python train.py --norm="layernorm" --rope_fraction=0.5 --tie_embeddings=false --parallel_block=false --extras=["gated attention", "value embeddings", "hashed n-gram embeddings"] --init_std_qkv=0.0218 --init_std_down=0.0 --steps=7763
Each number is 128 + 32 x the weight over its row's rms, rounded and kept within 0 to 255. Layers, rows and columns count from 0. Numbers have three digits each. The size before them is the row's rms in percent of the matrix's.

# down: layer 3 MLP down (transposed), 1536x576, rms 0.0945, rows 790-849, columns 504-575
# gate: layer 3 MLP gate, 1536x576, rms 0.151, rows 791-850, columns 504-575
# up: layer 3 MLP up, 1536x576, rms 0.161, rows 791-850, columns 504-575
down790 109:127102091135090118109073135147143078128129102150203202145135137138114158134127114056166142099117155118137173124109133085130078182099153112127167147148101182097106085099066130146169152131167243094089115113153164131092
gate791 103:109126113123081135160118190167154107124158124111094134099115098114107105101138131136074144125086166046135141194073178187075107135177128101188101120149110149131151090180083136111152190097155133126124171137186042156191
up791 098:119149080153147075171156047145129148140058113119133107095133185112123084044112096115101145130149147127141135196136149130122101111092120129085112183165111059127149112122150123195162109107099146164096100135117208133056
down791 102:159126137096179161168101153116167099114097150090124202115168159083102125109099144056142128135111082095109142109125123141114135099103164113204166131119147126146182134127151065031192129113146120128099102052175113113151
gate792 102:096073089125092125122141062104081159137102149112146166107110050120185148162090144165135183130130145133135161099103156166108113128127121079076144109108106123145126144148161111132078170114148102156123103086141156116108
up792 103:095188083185144101091056136100117123092135165138163224149145162120143102086090109126161119087075118120084171131101097138110154087122173113114127096189111141099175178144121079167160122212165088156162168131136093143068
down792 101:134181164099179160110114108156147107107119132088108114126146141128168089075084127142135100133095134144077086115171100151207135081085092139161136092142156133172169082114133096101098156161093205092132083145117166151152
gate793 097:129122153153095161138119153170155137158069127151131099176120110049143147089158091154145176125108170109164151125131066145130131128132067110123213185100097127099103120079090157190140205142181084125104137110154127072139
up793 097:157191154101186085115122108145169098135127118132124139122149094094161106075091115082170100154163123144151158139088115129181185140189094102133231151086140112097072099093082097163082177148122091097095142166127116064180
down793 093:173107129036105139132174181117144144152152155116159129118134098085178088156118128101106169127067100132071069109119107073084122077146097117100085132179143085139159131144143117141112193120097108086156117156129156150145
gate794 103:168135166109104125074145120118098123112138159140135113095141102129144097138119132135120101151142097167122135134093147107110083106076084155182205098105167135086148115200138110129086048121123128146105124129174141168135
up794 105:168103089081071116076145119145064134147096109049136159043132124119139122106107088142152153154111079167136130093166130090105127130104118120133136123103095125116139089179134093118128057130122142125091111206146071178172
down794 105:163138155064129140158119162056083130176114158125154123107127144101114065054074135116201133131118166141139169111133128141159158110137110128161177210099086117147150116117151150105172130127140130131113179101150121125175
gate795 097:089086095144131115139140134143134171143126146101139073172177101097126118142150119133131147143110095163138090157159059142167151140164076099138090064139095126088146139094135136125145100154094107123117169171094102089178
up795 099:095096152128038123177096134151195136119154162136125131149109120053132107080140125080139096111105111090110124153160138099117112138121163127143133094186148154031103128135061069154137105123124118143085150182152140136135
down795 099:063130108067094130088103154134175154107142091126142111177062171134132123184158117115147174164131089121125113097120144144170082124093098137129145147075113128123145103120109102110139085136096135108103139145150175155102
gate796 098:102147215122180087134137191104125149147107113127110145117111166134125119127111138094161127140086107129083136139070159072139082128120097145116141114119101140106125100140107127189136107150081083132114170186142131148184
up796 096:149164190114089138104092107096188134189100103151124136170151102147130105118155139164121145137198131076118181102177131115140204142105165121152082100159126133205094156153126164106163133077160176096152107117121083121094
down796 097:145114154183116131111154119135130126172114120143173101108114087108063092160105101171089086155013145133144120089166098087150130147152125109117122141130096133098067135108148133127132053113162072090137178097151066192102
gate797 099:063073142136150139174112130161130178117157132122064171141155059094150101110077116140122081075156109068132144075138096086175095118165142128098115149150166130121180157117135100139135133119139091155127152129138186144106
up797 101:107154114080147194157115137173135092155044144197141159078140152099177132122067135090151117139128145099164124105142177180156125145108199121165164206111121118083081119119086129140148144143155114146109073088094083085113
down797 102:142161123095142097114157158140110128160216122159115131073106150130094165160125072149152125151084153175073156119120153182111151186058139116117160136137134095097126114135161113115132125117133136154130094199085110095131
gate798 102:125132156151109112092087174169095173116104137132087179149129130108134129163155073141077096140126139184177161181161128100163086162104128139123063119151156116160126135186144107122162151122131167126154140075158178125118
up798 104:116101169184116158099163108102150151124113105138189103138102150121101085092122118134159105116078144127095117145145113118110219150093159077123103124170222141132104129091138165078094044071159051123146160168149156155110
down798 107:135164205092150126067121172098092164133121127111095136084108088142076113107166126190132181127129136104132193150137066092090131090078158101163139162154158119116111116188128129112156107106168140143194101139146094119108
gate799 102:136113089106103172185157064067015169072112089112165148118115138153141163141160108121083127094163127170061186169174094091140139123136152065168143192158122115120072144089119117117141116128136134097111086135075121070144
up799 101:133140103092138068153134110090106168171111117102144057125202122198093099100123183120116120114040165131117105172161144174094094157160170142147110153132090084163138060160167072155115093174121093123150125136150131104138
down799 100:186100105175123091178134099126120132201133139136142139097174158193139157101047079121164140084134088151090116126134085084103051090122095126044192097123077111133173128102167130088147072126136111144104108166084144146161
gate800 104:106141141177114097152114133139122138138169159099191143093135104118083136089147123146135148148130131160143104098158132185147121145113121086151136096080143091138157150164120123126091098142195081122155123099150144104127
up800 103:050114122141078127111102150155142113155105125076131145134134071133178109222207151150089136136097137133142111120121102147129098138089105100057142151128107133126136153188126138132088108099128134195085178100070154179131
down800 102:138145115093066138142059134062130120132139120122100111100148050116091095163128145109137145151160151086127102122138108124117134095112098102159069162162121128145140132101185095167089107127151095092080129139119120133181
gate801 090:162123150163078100154141188107133132138185147165080083115148172102118150180089136100132173147074079129121198163086097122119129142104117100232157101114158104117145155112058137159142135101170156112115133138086118139092
up801 096:139110165111084116152129133105134119122141136188124131077147155172088113104079138126088125159167112075166097119197141149163096173081204132099117123174172076108101168090168133163107088080126155094176113153099115101078
down801 094:137107131136153102064151146147118140107072173139061132088157140076151122121148102085071129154118173176150130168026088173174151067138088109123119109083165145079144103156114152109195141112071137104111112126128106083166
gate802 096:112151107178107206089110180134114133158104153135159125150173133129135095159120089146046124205125152015094116169132168140126106119155105085119140070092104102127125095109138123157140144139124134135143134142145073205144
up802 102:137117118077115087124122075162141106107105162123103177128105114148109090115198211072137099124116077216194132104150091121115097120107199141137205118152129160116192169101104149169155170139114107097103146120098165121144
down802 102:185124095182098099119085120129161168065128137133124115106102082172109099101147143193108142222145108144166153152170131121185129084129101142144177162180112196132181145112134118131099133156059183151147136133102106157148
gate803 100:203155102125084065124142114099148090156088145149098158112108111161172156149122092163112174145159109113087096163149063168121130159103072118104109135110134143130124151168122156111074173169133165116130124051124181108140
up803 095:091166092118182126131106102118086135130131103100113114133131066094086128070160132176100131093162102130120141145138159144142089141117117126198111130169141151202153080111147131181100100110147102125106130127109076157125
down803 100:154102131112122131076065116169125152062176127127027089122135167076130154164103145159142096198140107114148133139097146086109183083186174111137130161170100155154073149143103054183103094155158133099142113124129175126072
gate804 098:103126163125136116145129127094132174136145131110142041153156088127084119193151077143117123132094096173072184152105104136099086119092073101180150143129153110083137149220177116166176103095134100146158070089102177105092
up804 101:082149189102140118137086120115088112054154109120121199126115184148163130107112102054181119088138139095115073144092101199113160107161162179179181153143075086103100135092139135134112096108131133088118125155120070113112
down804 098:141132171127133165115156121094155160186130126085106203129151136160145168101081144097145139125144160115119115105143167137113125132091176144127107074085076105150102169127140137155130141137150139117098146175161150156080
gate805 098:166159096128136134147139184168131080096119140168128118130088125085135108152162192106149098102137043170160168092124145140117117137060138106089168149177155109106032105055040124145138169099162127155105104067111124156128
up805 103:158081097145196124084157039101124147145109104133127143162159080123161124115180200120136157178091158089170084108120117114094150123125073144151133104162163162156154124111101129076122117136124057083117081064094154043150
down805 090:166128085154095136108146129170046178138123126165119117098176158122125092137089065165140187117130096116137132086142090107097131084089162188130152118135096142117114060128137160142112065094135121126122172184053112119092
gate806 112:175172140113110112136125179135112124072126116193136087104107089094190096144134103138208085125126133122123203126134116114100114101124142178118107163111161130136113140078131134131091139127136156146096108105134114143178
up806 112:134058116124106100123115099181175113193159085074102108133095118150073138106106188129109154087058169102131044142109182128203153101166147088143170113146166161137114173152145135125157166148112134136186139114140152104109
down806 098:187090109092196083150144091112095135180091135055153141141173179148125094149149143101149149129156103167113102141154163125137154110106110156072132085067146149097099139127143125159133087134096126136121217186149088118142
gate807 098:146064156117133158103086149174195133077134133173135226136155093121135130120194112198152065159119138119138129167081145135136176137147128159109141127112143120078109158113159145175146088088094076141143085140145171153101
up807 103:146149151146116170158092141170099170123092153132097154101133129117129165111148203213111107155089122096098130091167180128101148187110156137120154110117142152118085134124117090171065157129134172106150119100121125105140
down807 101:119081106093110115115115164141115158168157152140131170138062084163124160144170092159198152106109170132083139106126115099119148148129097150111064148114143132125125205032122144130116117107133125154114080171158121148161
gate808 102:121139149127158129118093122087149106099093177169096146150147104084133146039121102172147127177128087121099111136107120202127117109121096101148134172097159130099156208145158061079152169142087142105134134131200154153081
up808 102:107157179094171151181142199113147108181192178117143134152154143183149182132155128079118117151191128154165091111092112149101131155108127132193148104112144158150154167099134083113130149130107116149113121173176152121156
down808 102:155176115135102152114088120132139148184116145161102107154128135130126068137183133155107171067069118150125138182081104168094104110133149107130139155077136162137151112134129124139087090139141085165091155122097131149100
gate809 100:144126097131049074152092129131123232139158082097111136159174117118120214119185120106110157115105091149159116093167122131115160116144130173082057153135155110139183113144114212160113087095118137044117185161205132109118
up809 096:045133136131167163025194113123150162127119141169168143084183060118112113122152122149083132180174107084157136088172172101135156160156134126190157180112123125125137136146172070121138119102133152225159169140095178147142
down809 101:081173133098144142150174090132118104110125147141131160049158117102099143079103172177133075144103154109178053101148210079086120198148102174187148103114110122115096108090142147215169141098112190117194157166100155194138
gate810 101:103137151129120160136098130115087146145094112114103124078127122127166111167143128151113133135147154200073117158077197170133146159112108160157140120176177118098114117152130105125120127146134153088153140177107130090129
up810 103:091135112170096088108093142122110072122154124117138148093120135125105148134138144114122114123086055075129136095112099108120073123109118102094134210095163131134106126124139136162112148154110144185163140130176142153140
down810 102:060122149102131107117076118086196126162153138117136103078115137106101124112124097210176109128094102147139098107123118117082128147124098105128128161144093132145098191162132071139168134159151141173158131046112101163093
gate811 103:088187128108143110163103116169175131166113120164167131138151109131101142130127093136144135097143100146102121120076083143105147073075141090104128102173118130213177140113146181077141073129084083201194097091141145141130
up811 103:171073126113077148135135138152132086054073119089190077104100082176145104118146178166123076122111170136144111094144092139115062152164187124112079132163148084096152098121121120104117107125128199128164095109193100198121
down811 102:164076170142130124145113102146134082090139119136110094059160151138102071094147077153132153162105136132130148129164145075165097089112141101120113114138160126110158079082126122137104095074121102133135154142146115135133
gate812 100:186130134094167137135112108184081103153179113137144142139112124076156185114099142137109141065160117162135146077123116126165092154144163158112145096100175078125165105095139152119111134064157103116139150117128173097118
up812 100:122145126080080100137062106188098120152124148063109114128175145066166116103101116137075079176146048177074079164102081157124123146109170158180147073173110127143126160110183148122123173116123155140145063140132113150175
down812 100:197098099125172115086129063116104065118089116178076106109096143091105128176152097104094124157147072109135162177128100104048151204133138206193148100171078105132144133137097069089183229113171108117162114130075046059153
gate813 106:121079156125141123139151132156095123154088132074154150114146183111080127088108202152086110136176148138132111195119115136184124079128118094145170172122130115087154156162058133109187170045124112109110110132069152142137
up813 108:192138110126147112160143066117153116158063123104154121147151177138070079126106123161102113130156158093170141111037146102147114127140173119126124114103146077114152110138127130096131163152140147077153119087101063051131
down813 106:129091097148150198133157124085157119109139059076132129132083148124133080107167140049074081119130080123154121117098126109130198059128147110087152083105170124126092062162167166070172143092093163126098090111140132076139
gate814 100:166119157073115110138070119175128152095115169113151156108122086105180121106095115122119142080140140123102158138091087164123115123182129214145125150119094155103197076116136154107156112107125185104109110130119166116126
up814 100:090155122101153080138097149093141114112120136198164140091145119107170102152132120122118080109115148061155143152121199128181118110132148110111183130076088121085117110138117123085090105166168142153138141138122088144194
down814 101:102144080100130148167117107142119169119203150163136161066138157067159099079101110116105125113069125086171124100134104120191124095114082100144172162132103145122138099143137060137128124165111181157131141143143148084165
gate815 099:159078139187079133088139127157095089127178120161180125094179130154129091139136097101111135143161133087092115141143158207056122132118086117127134120093116075137093171125148181113137183123161123181140087130089074106156
up815 105:132145072163110140106133110163155167124113136125149160135151184129103036113132111138081146069124077121102144098143172124141139180053136135146156141131143220121098066169165132121105101127141107151170054154137096155058
down815 099:145142112135125109197183080067099154076156115127116130097130102120154151110140121128114135182119153077126079105103149136213107145123110178128105107127157139147122117073131178144037164150096093122098103099163136142104
gate816 100:199158134145114074128139150169176157159159115127120123129139145102075159109180059123179164116092137137099160187103196118126114125121139175137116100163158113120092079140094107115127120169133138154124096076168162100151
up816 103:120130111144085093162162115117183106120161159153143112138126132151117062181089068126141140117158128144094116151156122188074146116105101114199140183089135121151141126124076119163076113081155142136183138122131128158113
down816 105:148111119079156115089145110074104140097148155106124117116161069091187158138142105149146114152121123142128146062116132146126154130121132073147142137035083120174119149104158087141116134130115137120121136095129121152120
gate817 102:127076141109149150139124122098118170097149110176081170119106146111151048113119183112176211157138148109132144146163133108086144129116143131201102063141103127172125143124097145160148185095115160088091097135195162141127
up817 104:166142100110128117164125139111175185119116140106155158099121087129098117154133162185127171120143145066073173140146120141113139240100120085102155068110064152179142146174104147146124157101112130134104163115176096130122
down817 103:112118163199095119154121181105110196119142106149078051071140095129129167082157095109139224117128132104111098157089071132027201165142172156160118115181200145169115153166107185110124089145138185149118146122103111150097
gate818 102:141142091141166127152134184131114107196119156074062105167155132101124151134140101123193159162132082107169133102098119161153096073170129154141102160106110095146165132110151142137091110102137138081197089063096105084084
up818 096:119130085140127123136141133131064164146147126150045137078138093111188141141118136137170162094159134146134117119118080110148129072146151152126099211082135118179141157136146136135088118113101118171214131106073095145091
down818 095:129121119171104084125179176123087177141129160132082093231206105054135156032094135118136068105107150078107113139063155148129133088109123143135092130136105174106157120134140156116119166140108167096112100165126165108112
gate819 102:105107124144115100114149082130090124107160133084127127102151057185137124159153164130179122054162163104099159133131154156155117187113137126127167120098180107132126094119104102163138129147104070124174132127184126115138
up819 100:109230149114103139154141116154079163120150123123110155146164079114092087132095130155152146064195150186085182127169150097199130126138187148142107158106126121076151148109160124113118158095161072150115084089193112150145
down819 098:154183125132111150072136113107101102129197133113161074108128134136122135156096119182131121108172091110139126135193152193164159097131120122100128130167164108134125099133119137128176122144111098117129143112185121100144
gate820 099:166132111137102090149143091139116101139050102096142113122191129148117159176096082153149132114118147064097137134116141177124162129159160096105107177119129132145184127143138152210133083159093131190068063155110036111112
up820 093:089096118121102070099117147130111210110046133122092095109149074150166175081118113131174080109112132121123103099144143175141139096151111135136166127133048117138134154106118116156158139170080147100096084135151155131104
down820 098:102101131068115140085108060130131173155095120133209152143141140132144149094098193107173114110144124123162117133122096119166150081182143125170147127122119097100138140097086199076160170131079111088114164093178102077137
gate821 096:130175122144120093103189125125165079109093107133127134098133160151147093110140088130120084157096177127127131124103163102145122108086125136068154155091139131162106108095146120147178096118074160139128170170118105134143
up821 099:097082148127136150126094134122108127105144138158205151143138162094083188147097088111134165139148104101142187176059151115125103163132126153185114124151113183140103147108131123119102137134093153131155118119070141098094
down821 095:164100118097120112144149093146083097138130115140106103141078109131193111091132127189162110104171119163120140136153124164111135144077125134146158109178139160119131130082140114130167138140167119119039206134146133130184
gate822 097:113089090152137117138167169059135111146104146181137104148102123067114150175128154124068180079100191144135149143160128113089091141055183192147079130098165085131167145174106107075167218178125170121141140130144084130119
up822 095:066094089136155164158172075178128164151173156113095081123075075114101146079106109091166117125128131150143161145174131108132179116158129130061126135124112104154118112130124132109137142096133171134148132110143109143155
down822 096:163209085101136113136146185095111144114099158108126130153160159141137089120115170126073115145114117157121125142157138119161164127095151157170157117089108232082108128165106177154129120155106144091137176115148069101140
gate823 097:147134051150133107106091122113176121114119167190143074081120164140117147123185179132108124203161105149184128213136131108128153134101128054141149162151090085112109127114098073116198129023134114079130148087102095180107
up823 097:184170093208108092113108147070068145153137103088083123122148125136170120129133075102162088137163148199159121108144127132073122054178142129174123138145090122116095144143114104211135147105169143144081124103132129106146
down823 099:145109110132133092107152113047145173165160119119115132080127115151109133086114058154157178150137101155117117069084130128125164152096125096166122169129161067157112134107124130067124105185162134160133107087093091116110
gate824 100:125146170188109125086150127166109139114137111134149098150223156149124116138116135169164110144165180112152160169141109148110122141071071115161133117165131095104126093136097097097131096108103075112140075170152135154166
up824 104:128102167051138111136117077075071122146141166137156130114115163122112190100104145146139132130140143156137098178078144110176119100121138120151145105112156146096159120125122125146150133139145125127089135141074138174083
down824 101:106173171124090159157152115117141146094111061106137129093094178087160077142176150184081110094129110147189107192096121193042093110131101143116110162111176139108139151109133074158129164134104143079098159112169149104148
gate825 094:169124097163116098149091141172160065147062120111146150149163094179134160146107111087131105132111090118089140157161165092105164141162075193132103146143144135102098169107140165097122138024147172139153092178073176156125
up825 097:118096087083135132118150091142130142127138157116096127023140166092127179109140163063123091176206110165173135166179085128108156137112190122089131103107108106125146109113121115105146141127111151150152120115135159137119
down825 096:049155118186149128130094163093138169130133075088126138183116170080211077120185127152118128096125131133096081142037149158161149148038161135144058118125102076121174139176077165175170064128117121154132214136151087112116
gate826 102:087132181112145111146096077130120162176161188090130168153120107084096181094103136064172141154161201104097160154085156148146150145117133096087099223137111171112094078174161135086123123136142120121137091135185174133126
up826 106:143082162094129087188131133114149109101123063164145075104110084117110136162125095142151153136146108095107125147155103057141176121128099166110102153108115122161077123148043131092121099191126157179155132154102070181121
down826 105:140146088173112126090127154134108085122156137121133129146111139110173063151150135117130062166149113150095168146098165215116082116102141121126188096127158167111102166071114117156139157174178142135140042067146138162170
gate827 099:110133116163186158121078136134085113092090127222167106136176139216108122075069094107117095152114085102173188155157171147113101105089157074166185138168087091122164133078102135148158153131109099161135144131087123119168
up827 099:118161084137158159153135163170163110152135189154108148139101080132093068088107138141127061118133158126120111120077153145131149138121192150132163180120079088117146143115124140205115138149096141094121079161124172135145
down827 098:131104150157169108112115127092113155146206188115134138100155145092162073137108111201171158110169155150159182108096150182097103094087093109114142151190143093071156099138153123162114129091177122161077086103078134107142
gate828 102:155196150085108084122191184166247084110142109098107109100072163126111120098089103182081146120154160169184125104155134113080093132139146080111198115126156174083088118155104168146162120113124134103170097117105130151094
up828 102:128110080131160214175187115110103099058107111102149119181145152077136100047146130160086142086145109146143128158168057102103164141135130128146133072113137195182091171125134133097161161114170150085109115087153199156142
down828 100:097128105156118147119163092146158111143186117162115195163066101092124210101162114176125169155128141136073095095138126082101078099067106158149124124148118116087129157144117102089180185105135120079118077127115124132122
gate829 100:102107148172155139099118175116121187159138155136141096174094044078136088087124190100123119085089158135109120179133126172115148059106086109206059090140131124106059158133113089138087153129081106109199114143070158128113
up829 098:113178174129235120152065144154135125133149181158126126127108159165153114172148108078163150180136135156079157121119081123077154049086117144202133161140138117143091125090123076112122142145101118114151093144051102097116
down829 097:207118145099102110117207070146126100102175123120102160094102152090134176173160133099122133147134173107169111111131113084130128110115168153174161145126129083153140114167127156098098097100132054119136124159153083096118
gate830 102:114118153138112147114152083097092122161106097155122121095098044088073139155123168119172126098086121183086144105135196166142137092180178181057139101092146121065156146124146108152112120129126117114098149142144089143128
up830 109:106162174147124113119151138124109101155136125097132158145159127129162183046096163109156116154110125097129113155146125091109135146142117217132145116166114149113105134129090148166056132129129151185145087106149073119120
down830 107:130124141177133141165100110109118193121052109166138180102159147166124153130141145071116156144141086105114133144137073154109150141121098143101119146114091174149223098182080115172126151174106081157111118125183132121118
gate831 098:120139185122155205162091152087070093103083124146097089122136096099143135125109092179102110118162154116081130146102141137148108146137100152107132185078127151131049191121129100132133083170082105117110130171150159215169
up831 100:098150123081076180147099085093088141098094113120113170068128057123109138146122182176134154126135123082097141083064155189150140154132100120124153143122067118164116082138143099175172150121094120103115063173125106223087
down831 096:135118149116129127155089105106153093116179118104088123114125057164100173147130146087144156098119116147069127109095153084176142125148183115161154120160162178161138155128112109128139160176134114104098050097114114130162
gate832 100:131134142147125124142085133103080162160135125128107156137135127187160085155150086103114112117122108169135131109075119099129114032105100146184102129107076139129073176106115096155075165059149126095121118098077147158179
up832 095:167084091163114092116119109107130131127138116109080132099174129151131035162146136114152139149076141089127134064114141067172096156156089105157093155070181179151138155151105091134144147099131054116154116146191137120091
down832 100:070140128084105125134147131091120156103178114080127129148129140146139076106143117139138146142113074094115086098143162175150105172212158166108074100144100049116097189119134155184119084136119106144140113100154142147174
gate833 100:172084153169157170094179148108106101097135091138082128114132143102056054090131086113125163134148105104124076138126119158093142133154165160102120132150094081156100115079052129150096099148148191134154124179148140170106
up833 099:124125187132152151149128122141153186098113171143127115150108106157126068129120102132098099094173055151083098103097106116100122048126125188148082114120068108106144106112153091169122139181163118103163140132109094166076
down833 099:165078088130141116111123132115138128131092141100129119083112094143152104108134123146072129118135181141113089156155170097147109112104144134156117201181146137156137143159134147096112169165113050132102102148100174144135
gate834 100:141087146136091124132166156166143144070171151165098108163173131147085163103134099116120141134139093138071113120109014144136117149111103155135185142105125115101110163118143141174166157136140160184090134103091073143108
up834 096:142094127172118065102162160088116130100096072151169156163120120141161135145142156141090093128113131102150152178120120117148108151117108095102175109113150169140137097153121152173166138151095175151028171121116177171146
down834 098:121186182188161016116098154106116121158096164063145091105123164118151085158125122097082069166209198164116151111181123079056146157159138112126116149138156129138123131106152161103134139135147155196165148151153118113113
gate835 100:174121146132138106198192125251129098152101159122143111100132087125138137175149101149122159113135107099069100130088064212192192136094162084087090156131171149079154123148120064156119159110137079101142124181127117152154
up835 095:075170107134144116105146148092129064175139138177056088143204070114122170138096118133178162103121147145116097103093116068133104157095146108107137169120142135097110128143098178091112119114126093129086143175103109088116
down835 099:133100140214152153156081136121119118183145103147137133135098190144115080071047081084105112177130143150117142136133133107138132101162141070167128131137121111138139097190112155035173142158191130082110079138184105150133
gate836 097:134133179116088074151117095161146094108138115130108138176077127112104134119074140088144118095186156153138164081116106145083132201165118194110114132106112113158069143112126155173087132204113136125132104223146168135135
up836 099:153134150134129102168118231123146118058133145079123137084137098145109180100123097120079134114120115148147105182151152114103178145123123087139090143138092097096165108125166065127107079125179161109105112085149137082134
down836 101:140146135137167070166162133135120140140177134165110157115147139065104093141125155132139136130120065125125122147148185105113134213126131145111139155087149128128134176140128081178131135137143108129116167129128115136125
gate837 096:087139140141088075161093062091141157099074154128129141131155194141090170150083161065173154093165106103097177095162162091123181158190130112156093125118097140140115157145125177086165159077083128182168190114144118114025
up837 099:168153153029101193166147122100122082181080158071147132138082161106115108126162147128151092180117127136175140141155095174118180127131078103201146115057170161091086104045089085085125140155138134151138176063144149128127
down837 101:053106173132150145150121159156056202099134023161072095081150133147157134141117066110158090151080133083114110165190081133175152156150180150141076124111159077101114128122138171131139122112134143118136125102163085137105
gate838 094:113107149099159085101158112117101117140150071144193131090107121153158158167072108076129185117101126140105085132111136092131176145133144134204108095159177167105114090069155128161141129144059169201111189147108137176105
up838 094:178203136086174142154116153124154126108108178132100117039204140143166178123142111115137139143131059142133142106162121096153117144098105156131111151124140109179106176074134156118115112091117184162118104165098128149123
down838 091:156123095149137151147125118135095170088149100151120095092116103148158116138162048147062137139139098127169122139183122151052142141161058120109090125131106085098119072136139170096058142187190099139138120116128147126148
gate839 099:069173168213101145092186123140177148124130125149151107143159178116107127122122109113175079140170114155138168095089131111071173119122108190110166137118136145136080127121156158144117143093150122164159100199178156156116
up839 098:089121131123130125151147141136160178153135125134109070145137156132148084072142152182126139186101109143089114180142116166136103110135167138156099170221138047102082138149125123156060160143217153123079080103139160109134
down839 099:168072132108124085085164133196089176115133126095163096163126118144112140156112138133154080108140147112073183067141107120127137192176148168096130195103097089143095130122060140112087162111180127149153120093113130140145
gate840 097:076116158170121183099121162110122164121141144140116189119082073124137124132059118088105114101132145051142125172114124118106136119184119133121120126129129106142102220103076105120198095120110137130142085166155125156136
up840 099:124179140083136139129109124148096135159175148171145166118160213112113063111161171133091137139189142131098142130174119165158142154133134137115066090147157084099116110125162125115195116158142148174121107139108179148101
down840 100:068142082125096095123133170123148134098158124128128175162103159082120092143159166153142118112169146173114113105145093164123086159110086126134079166106131188098145128150140129131146106100109138135140090199103146131141
gate841 100:126161134139123154141119194119179157184075134086097134101142096068113163083126111140181171132093112112078171180077142057101083155128149114146117111137139082116108132121117137147094132126126178083105124111106159094133
up841 090:158110144148117129159082135098137062172104102125124120115096082126144095150129150086137082134142133149129124161126136180088073141146121137103102176135193185081080108202122096103126162166112150135146102118172116137117
down841 098:169080115164101140099071141115154104141145058170130124127109119185156108106184128163122051112146177124141166139157090183110117125113049134170134120148091131085091144148101155144164138122131080158152083190168114081089
gate842 097:132179104138107165157079129137136149177141085076124097078133053122176084082083096107137182143061085133182087092130113138122159110097114138119128179158133210078120109136117171137139108068171216103099118093140099070151
up842 100:125093131093126138092104094140126133178148069122113103133092161112154118152113112181120096089109162116135149086150150102146088115154149071077136148169106131107169108108136107156135127114113179118153109127140158101132
down842 100:167126138081082133081144126095144100105112089067136137108134141103105149061094121150130164045113149138134168137115184158090170116117115101150150096099117109225114087095157145103077116147148119087097170135097171138119
gate843 102:118094123109144127211127130126065170164129143164154099117155094091131133052111141164115136139120143100125099059173111119100148049154166145161096150138130149131121113152141126160163128171160112148143159108175115144119
up843 098:137173128052163091134146099135119167192177120131169130155105141179109157055081082132112137115121193116121128151111177156135090094112143071133151165143112116080156152178184215174137072169160077094058181118141116107129
down843 100:131177163153107048143117121079145050129126165128144198127197127124166144141082080114150121143129055092125127185086060112105253143098084064139131113090130159136140139159096156112145082133135144189132042127134123165140
gate844 099:100157138128086130143145164115141184128093135173114095156144166198104151180096126174129112172124118133164140148088188123107201125103163177149154138183123125075115149196105039170090185136148155173119148149138188076093
up844 100:102116178108199086090137148144090181164147116167114143102142127089220130125147107183049125118157074089122093131117123169098158131107089108151157127146113146149146127137147152126159162085170097111168162123130175088185
down844 100:084123142133125102140118106076081124113193168128174100096123096153112078128151126139174061148069074155130189119100160052128124105172100128116124193113205107142097133121170096153122107145140100158071138175102070148109
gate845 101:114105153080147142163121088118097148140128123094108134141132107107061057138121194093151141121108110134166163118129146075162123090125122134204123071070161087161145100061141138164196126103113079133116096131159152174140
up845 097:171119123103118148117123152103154152217132156118117094086169178202135053124161157125127094099147137150114115122196111138134114154142170080097102127104135172140122109156116124103135137121057127096132126153110136159144
down845 099:110085124110126130144117144125160103192128173132119151119141117190127121116090113126146084190136199102159180135132053098093143188145157179105135134159107091131172091154137197089093054144148156148090121105113142098112
gate846 100:097164079171151176150127127110109150174057072146099156149110189070083095165100081169118190128157083139129187141152141135119031115123198154138151146131106129125134176099098147237156198121072159101164162139088170112144
up846 102:130082109147142062121145136182143129148173092147160112128166160208144136160146147110127080140070130090157101136108147102113151062113126132201088071157133100133153147156110095135131101113163123116159151157176135131097
down846 101:150108135113098045117188138105156080131109151131226147092178083154183160127118178181136031153112105109103137131162159124143197120115105122150150115124073130126094163128159207116115070152149095163117163151150165175139
gate847 110:135116107119144145178079142087100185120077119133148163145135139123128103169114186150178161102081145088146094137127163117153107136127128104083095141118070112160151104039143149128094126051125145089089156164146149193086
up847 110:126114099125140162113107136049149152126111135142141147130217117155183116137070112096129062161149131125097104129098125122114135143122167142144078174074131132144119091159080123078114128168176071158149140114098097114069
down847 104:163097183197104116110164097133116128139062184117177102111143152156106101163104086117130092182184154134084146141111143122104163135084148111147080172095179092142096165159082211143141120098109124168170141077098105146128
gate848 103:103173120162115089098123121147094166082127121108085090139138122100062146150152113106128080129137077092114118139174071119194124098185124191132146134124113083135122131195158109138140098135204042160124073079157099064106
up848 104:131094093121133129149150130067154106162056081097101146134101129124157122081168142159114110106133113079175103123090120155107179109025066095105163123125166115139142151129125153152131130073067158075114138145120214172152
down848 101:160145115077156169146100149205117077165117092105147137092108109105153128165151092107053119135136138185120170143099184122095135158054141053079147117110106130127186105140090150185147172119123126196166109114104152139094
gate849 102:197113130156094104141068176134135150107169139072120098176107112206159133164109082083146137114072134142128131134109166115178098112180127095140142104181128153152140131191103072162113192174220146165098148168215227162126
up849 103:105155143113172085138150070114139051128172095181119137094155170174156153131121116122151197119093136113163101138101112165097150118136101150083092085116164118077114085130142147153110126106179116113140120096110019104119
down849 102:133123147135145108142134117174107158197129096118041165147130131091083130095117103164168142145115137099138121200108153199177168160135191117152163147093168110158172150183110076049103157112217164236076118126184131138122
gate850 098:079115159174082141107079165087135156072134136185109069126089144161110121129145102226092158063153086208073122096141170158156063117181192126084174193161118170110119138185087188108136125099126143133087075126197076160145
up850 100:110224171140108091101159148131132149149114136123154119096136135128113137132148150099187100119100136160171196136143139085085140089043117117145191080105122178124149097049118117166147141195054168135135162126173134123158